{
  "n_layer": 18,
  "d_model": 192,
  "n_kv_head": 6,
  "norm": "layernorm",
  "rope_base": 405000.0,
  "rope_fraction": 0.5,
  "init_std_qkv": 0.0274,
  "init_std_o": 0.00457,
  "beta2": 0.95,
  "decay_fraction": 0.41,
  "doc_mask": true
}
Each number is 200 + 20 x the weight over its row's rms, rounded and kept within 0 to 999. Layers, rows and columns count from 0. The size before them is the row's rms in percent of the matrix's.

# layer 8 MLP down (transposed), 768x192, rms 0.136, rows 290-339, columns 96-127
113,205,203,189,209,222,176,227,196,171,176,207,189,194,180,192,205,175,174,220,207,210,188,224,166,210,181,197,167,215,226,213,177
104,216,209,218,181,208,203,210,197,165,192,207,210,199,204,187,215,222,175,174,174,155,200,175,194,179,186,229,203,209,185,211,218
095,186,203,204,230,165,225,221,150,181,214,204,213,207,216,192,196,229,187,192,186,245,209,224,210,219,191,190,199,201,192,206,169
112,204,157,179,193,195,191,166,222,176,200,187,160,210,216,203,204,225,195,236,161,217,222,237,226,214,187,161,185,190,236,189,211
107,238,219,211,233,213,206,209,196,162,213,196,214,232,214,179,175,194,183,193,209,183,227,154,191,176,178,199,192,193,210,196,225
107,213,176,158,200,202,211,225,181,203,223,223,216,229,190,209,180,157,200,203,204,212,217,187,181,159,200,195,205,200,206,193,215
096,187,224,206,174,188,199,187,201,203,218,211,213,159,182,197,206,234,179,178,233,206,203,220,177,195,224,211,198,190,200,193,188
023,201,167,203,197,239,210,221,217,180,208,204,208,177,195,187,192,210,174,195,245,194,167,213,211,211,219,250,186,197,206,207,201
108,198,228,207,236,197,215,211,216,207,187,192,197,175,246,217,193,190,214,219,190,188,201,232,195,180,220,198,218,191,200,198,186
102,169,144,225,216,203,182,197,223,208,208,202,212,229,184,211,212,206,233,234,200,237,195,160,201,178,238,235,215,215,184,168,231
095,214,209,242,206,208,196,207,185,212,166,200,183,201,187,195,190,199,179,197,190,186,228,166,197,182,209,174,249,171,212,197,233
098,202,217,167,215,191,228,201,239,236,193,214,224,190,204,190,209,174,186,232,230,189,194,202,205,192,217,188,190,249,177,212,201
097,202,195,224,209,218,208,199,182,177,209,212,189,190,199,189,182,224,185,223,218,190,227,238,221,220,179,202,184,222,204,194,218
099,193,218,195,192,211,174,193,197,161,240,185,190,187,185,183,209,215,223,225,215,219,180,207,189,172,199,197,175,196,217,195,181
108,190,192,199,185,193,201,235,173,213,171,201,183,200,238,215,249,214,212,208,187,161,193,232,196,203,192,225,182,186,136,200,190
100,221,215,242,190,171,222,229,173,190,190,244,230,216,192,186,185,210,161,183,199,184,222,219,175,212,206,221,195,158,198,176,233
095,175,237,186,220,196,166,187,203,178,189,224,154,180,206,190,242,216,225,215,204,219,196,215,195,214,192,190,183,177,207,231,183
019,173,158,197,201,196,208,201,193,150,217,223,218,196,211,218,189,200,201,208,194,200,178,227,202,208,164,173,200,212,188,199,207
089,187,169,209,225,186,231,151,238,216,179,180,193,238,215,195,218,177,211,161,227,170,216,189,184,164,214,213,169,184,185,229,175
108,194,189,215,199,228,203,194,231,196,211,205,198,218,198,196,210,188,196,194,217,226,223,224,198,197,194,187,178,201,203,146,206
097,184,245,210,191,164,176,207,231,159,213,182,172,183,189,172,224,205,192,182,204,226,191,242,205,193,189,193,183,203,218,192,200
090,194,184,209,222,199,210,216,184,219,208,245,210,185,187,190,178,212,184,178,213,183,191,170,202,181,198,222,228,164,169,205,187
093,178,203,202,183,184,179,199,209,203,231,180,192,190,176,197,211,177,215,219,177,189,220,222,190,167,198,208,184,204,202,234,206
101,185,161,205,226,201,192,212,219,168,209,202,204,184,255,248,225,237,200,188,190,220,184,211,202,217,185,199,211,229,189,178,194
106,188,197,191,185,180,204,203,183,196,230,189,187,218,190,186,217,188,177,193,213,207,220,207,228,208,184,173,223,186,213,232,218
096,161,213,198,195,189,210,201,196,211,173,192,188,199,222,203,219,220,224,236,204,198,188,171,167,210,217,206,225,210,237,197,248
102,207,226,171,202,186,174,238,149,199,184,197,216,241,212,178,195,188,130,219,220,236,203,208,162,187,188,187,182,175,181,177,200
097,235,161,187,189,192,206,201,186,196,236,201,156,180,225,201,190,230,190,210,191,204,219,215,190,184,186,210,196,228,211,217,230
099,214,208,216,193,231,197,181,233,185,222,227,230,209,234,194,197,202,178,201,213,188,225,211,215,221,202,174,189,211,175,211,191
103,226,213,233,204,199,199,192,190,200,198,221,197,198,233,181,176,206,221,183,185,183,195,172,193,212,202,173,196,233,163,180,163
093,182,215,213,222,204,188,245,200,214,214,201,198,193,197,213,223,175,222,204,201,245,213,195,184,198,228,214,197,202,171,202,164
109,200,180,228,190,208,217,202,193,212,205,189,199,244,232,195,207,206,154,198,160,217,181,200,215,202,192,189,194,188,202,198,175
101,194,193,209,172,188,228,201,182,175,210,178,205,200,174,224,203,189,183,225,186,221,163,215,216,199,224,176,210,228,236,236,212
096,203,187,207,195,166,186,217,201,163,214,203,178,209,214,178,210,252,180,208,196,201,188,218,210,166,179,192,213,206,203,207,186
098,221,185,202,221,210,215,186,225,184,204,225,193,239,189,213,222,209,183,201,208,193,233,205,199,238,207,211,217,224,182,151,210
104,208,228,217,206,194,163,196,226,171,212,214,206,188,212,271,204,193,201,227,201,188,176,196,192,164,201,218,220,209,197,201,209
110,199,189,183,185,173,210,215,184,220,231,210,191,196,201,212,193,219,194,187,171,216,162,198,203,221,210,174,170,197,191,193,234
113,243,155,202,209,206,181,205,186,201,161,202,203,208,223,162,181,203,228,176,197,212,174,232,188,220,205,198,236,170,145,212,200
102,222,221,198,192,217,214,200,212,192,201,194,218,182,197,217,202,189,217,189,194,212,184,138,177,209,212,194,177,228,172,230,208
103,211,191,225,167,203,221,217,176,222,209,226,202,223,170,196,199,205,197,232,195,170,203,199,201,177,213,193,197,208,221,207,158
114,172,177,236,217,219,198,201,183,190,210,185,147,169,212,226,192,187,189,220,212,199,208,229,206,199,188,249,165,186,190,220,199
100,199,242,217,187,209,236,196,200,162,164,173,173,222,199,161,212,216,168,243,199,210,215,184,207,233,201,158,189,262,206,203,176
104,201,194,187,204,179,207,196,219,216,222,203,194,215,203,175,187,189,192,225,161,211,198,225,207,231,214,182,197,185,188,223,206
104,199,232,197,225,227,225,208,225,171,202,224,178,257,198,178,199,218,192,175,200,199,221,245,239,204,199,164,216,202,189,212,219
101,197,213,190,183,180,191,195,168,180,195,221,166,206,223,195,203,208,232,230,186,184,193,223,181,193,162,199,213,215,173,171,201
097,173,230,184,204,215,152,197,192,190,207,184,205,170,178,200,209,191,239,186,215,217,216,215,169,222,204,179,199,180,191,207,212
103,207,168,196,255,232,184,225,241,226,194,185,184,215,184,192,191,160,183,164,208,197,167,195,210,206,182,201,156,197,204,200,215
105,181,229,220,174,194,192,194,201,148,161,205,210,207,211,239,233,200,186,207,199,199,175,189,202,232,202,213,205,173,175,215,185
102,208,212,194,180,191,196,235,203,190,207,178,186,220,215,191,228,185,182,218,240,200,170,183,238,189,170,194,200,186,183,202,205
103,193,181,234,200,192,216,194,180,178,204,185,179,152,202,207,231,197,134,173,191,205,197,234,191,210,165,184,231,191,200,203,218
# layer 8 MLP up, 768x192, rms 0.143, rows 291-340, columns 96-127
103,216,217,159,186,194,188,211,206,203,237,167,222,193,260,226,240,181,198,177,190,190,199,192,191,188,258,218,195,210,192,192,221
102,231,232,212,194,227,232,187,177,213,215,214,214,154,196,217,222,179,173,221,206,203,191,153,181,223,178,214,209,208,216,222,188
113,200,219,188,175,203,189,125,216,205,180,186,246,177,211,185,211,189,187,218,173,188,222,217,221,192,215,142,230,183,204,167,216
114,240,195,196,189,205,206,188,213,195,192,190,213,178,221,193,174,199,195,171,211,194,202,186,206,174,216,209,152,170,216,166,212
106,227,164,179,182,231,209,232,199,229,214,183,216,219,195,201,239,173,185,221,152,188,225,164,232,211,185,207,216,214,191,200,206
107,213,184,169,210,204,187,182,203,201,221,227,204,181,253,195,202,149,183,210,176,203,212,207,182,199,195,177,190,226,228,185,230
028,255,222,192,192,244,189,188,202,185,191,183,221,189,209,186,184,197,201,193,197,203,274,191,185,203,199,207,228,172,198,210,216
110,202,208,217,194,205,224,197,250,198,186,205,200,178,236,196,218,206,200,203,211,192,228,182,200,207,217,215,194,193,224,213,205
097,202,162,186,190,237,209,209,200,237,236,175,160,151,218,195,173,209,205,171,172,223,227,204,197,202,229,215,218,179,234,174,206
096,225,220,228,189,198,182,166,209,209,189,215,199,178,174,219,157,217,180,200,223,196,199,187,206,166,231,212,214,167,191,179,214
098,192,243,186,203,213,202,205,211,201,217,220,234,188,237,173,218,209,187,181,166,192,245,206,187,210,182,219,191,189,199,188,210
100,212,145,180,225,216,185,167,252,187,195,195,204,202,177,205,195,206,222,206,214,192,185,210,178,244,191,182,214,162,215,199,172
094,192,235,200,228,221,255,191,213,219,209,188,227,174,253,166,209,197,179,203,197,169,194,231,217,197,222,174,196,159,201,215,157
107,199,184,207,173,242,218,196,187,206,180,212,170,219,195,235,193,185,193,197,169,228,226,208,214,185,199,206,232,195,237,210,220
099,241,187,176,174,243,208,208,180,214,202,218,224,173,232,241,206,191,204,185,206,206,240,194,180,226,211,155,161,217,238,176,208
098,209,191,180,187,214,195,193,233,235,214,222,226,150,199,202,195,146,158,201,227,197,216,165,236,193,165,162,177,221,195,206,252
026,210,211,164,199,202,207,205,198,193,209,189,220,210,199,191,182,150,201,217,155,157,213,205,244,189,181,188,191,179,191,197,211
090,206,233,175,174,212,165,205,160,177,204,226,209,197,206,184,249,187,195,212,209,200,211,213,227,182,192,200,204,180,180,175,214
116,194,195,180,215,239,187,172,209,228,200,192,196,165,211,203,196,200,221,204,163,199,222,173,201,173,191,187,193,184,185,207,188
094,200,190,246,207,202,187,202,247,192,181,200,209,165,179,221,196,175,196,192,207,201,201,184,175,161,226,166,222,172,180,244,224
092,188,195,198,215,234,224,189,180,221,184,189,234,164,192,177,217,186,172,205,215,154,242,191,238,225,188,165,182,213,203,186,217
093,200,197,177,174,182,222,190,207,207,187,222,215,181,232,162,216,176,243,211,194,216,218,206,210,199,183,182,187,179,231,180,245
095,212,180,198,223,218,231,205,228,188,211,217,210,203,209,187,215,204,238,203,190,230,195,195,220,221,209,177,213,191,193,167,184
115,196,210,204,206,178,168,187,188,182,186,161,194,229,188,192,193,205,233,138,182,178,211,239,238,212,235,194,207,214,204,205,195
094,203,258,195,187,198,205,237,184,176,249,190,223,189,219,168,192,197,207,195,204,177,197,213,225,193,235,200,211,212,208,209,214
101,249,168,221,189,214,167,215,195,224,188,238,254,193,236,185,204,202,188,224,189,208,219,173,180,179,204,179,177,211,186,203,208
094,185,156,192,202,214,180,169,230,218,182,172,206,208,193,197,191,206,218,169,205,204,211,204,159,187,171,189,182,172,209,183,196
095,216,222,210,208,231,205,222,227,195,174,182,220,191,238,207,185,168,210,199,198,213,204,182,224,241,219,156,202,196,182,164,186
100,199,182,184,208,214,171,204,197,173,197,205,211,184,194,157,175,174,163,224,171,207,230,215,216,194,176,180,210,206,173,220,226
089,201,193,212,155,205,173,206,215,210,171,147,204,180,194,213,217,203,215,200,214,166,202,206,163,185,210,190,244,190,202,225,192
107,184,182,193,181,194,186,194,175,198,204,219,228,206,201,175,188,192,216,166,171,200,209,197,172,208,214,178,202,196,226,191,220
101,215,175,199,199,211,200,173,188,198,224,198,229,184,180,205,208,215,198,178,191,197,194,196,217,224,228,223,218,226,205,181,207
094,163,199,194,233,197,214,182,244,203,199,212,207,204,224,180,186,174,188,189,226,197,208,182,176,216,160,166,208,170,211,206,190
096,201,193,187,202,186,169,180,221,183,216,216,209,218,206,189,227,209,205,234,215,188,170,172,207,205,175,209,186,184,203,186,210
102,217,233,159,216,228,226,222,235,210,199,179,211,192,218,229,260,192,221,192,186,186,221,222,183,193,191,198,196,176,205,221,182
115,186,194,175,177,192,162,181,212,209,188,174,213,210,218,208,155,180,229,191,201,215,214,224,180,256,211,211,205,223,193,207,195
134,208,186,215,217,252,229,169,203,209,214,210,245,150,202,191,183,174,172,169,183,200,223,206,190,200,167,197,255,177,200,192,202
100,210,226,167,242,189,150,168,225,233,181,147,200,175,220,200,218,198,249,184,193,220,196,186,228,250,190,189,174,219,233,175,210
105,196,211,199,207,201,191,178,210,198,208,211,209,204,204,178,217,186,210,198,205,190,212,215,225,217,222,184,183,155,176,186,177
119,230,173,199,197,179,174,209,217,162,218,165,210,195,204,188,218,211,213,190,221,185,201,174,192,190,221,201,166,228,195,203,212
095,216,169,171,167,257,229,186,202,244,165,211,204,207,233,207,170,193,196,203,188,189,253,200,232,202,195,198,182,161,189,215,228
105,214,191,196,212,211,201,198,184,190,195,197,210,186,170,225,195,203,193,192,182,214,205,222,228,186,223,196,220,162,223,198,216
102,215,192,237,219,235,208,209,205,204,163,166,207,194,165,201,179,189,208,174,185,188,194,218,195,168,226,209,209,202,193,220,170
099,219,180,187,198,188,176,169,184,232,180,198,196,224,215,215,165,165,212,218,203,191,216,201,184,216,185,185,197,215,201,209,181
104,228,196,210,179,194,205,206,226,213,206,228,240,228,225,199,187,174,193,211,171,203,238,208,197,180,171,189,171,169,175,184,200
100,259,162,192,193,244,170,211,177,185,216,176,209,216,200,175,225,200,205,175,205,198,212,174,204,195,197,170,212,221,214,203,202
107,220,212,146,202,198,201,214,200,234,182,160,222,213,203,196,223,156,199,148,184,203,190,189,208,225,170,198,202,149,179,211,206
099,213,170,193,159,214,187,227,238,170,152,221,221,187,203,217,176,204,230,209,202,220,218,176,219,185,191,203,215,176,224,194,194
104,220,196,176,213,203,186,202,206,182,194,227,205,135,202,197,228,209,198,199,172,207,191,232,208,211,208,183,200,185,223,187,252
098,191,190,202,197,203,205,149,202,194,159,197,210,211,241,185,184,187,217,209,182,203,184,199,207,211,179,206,180,196,220,218,224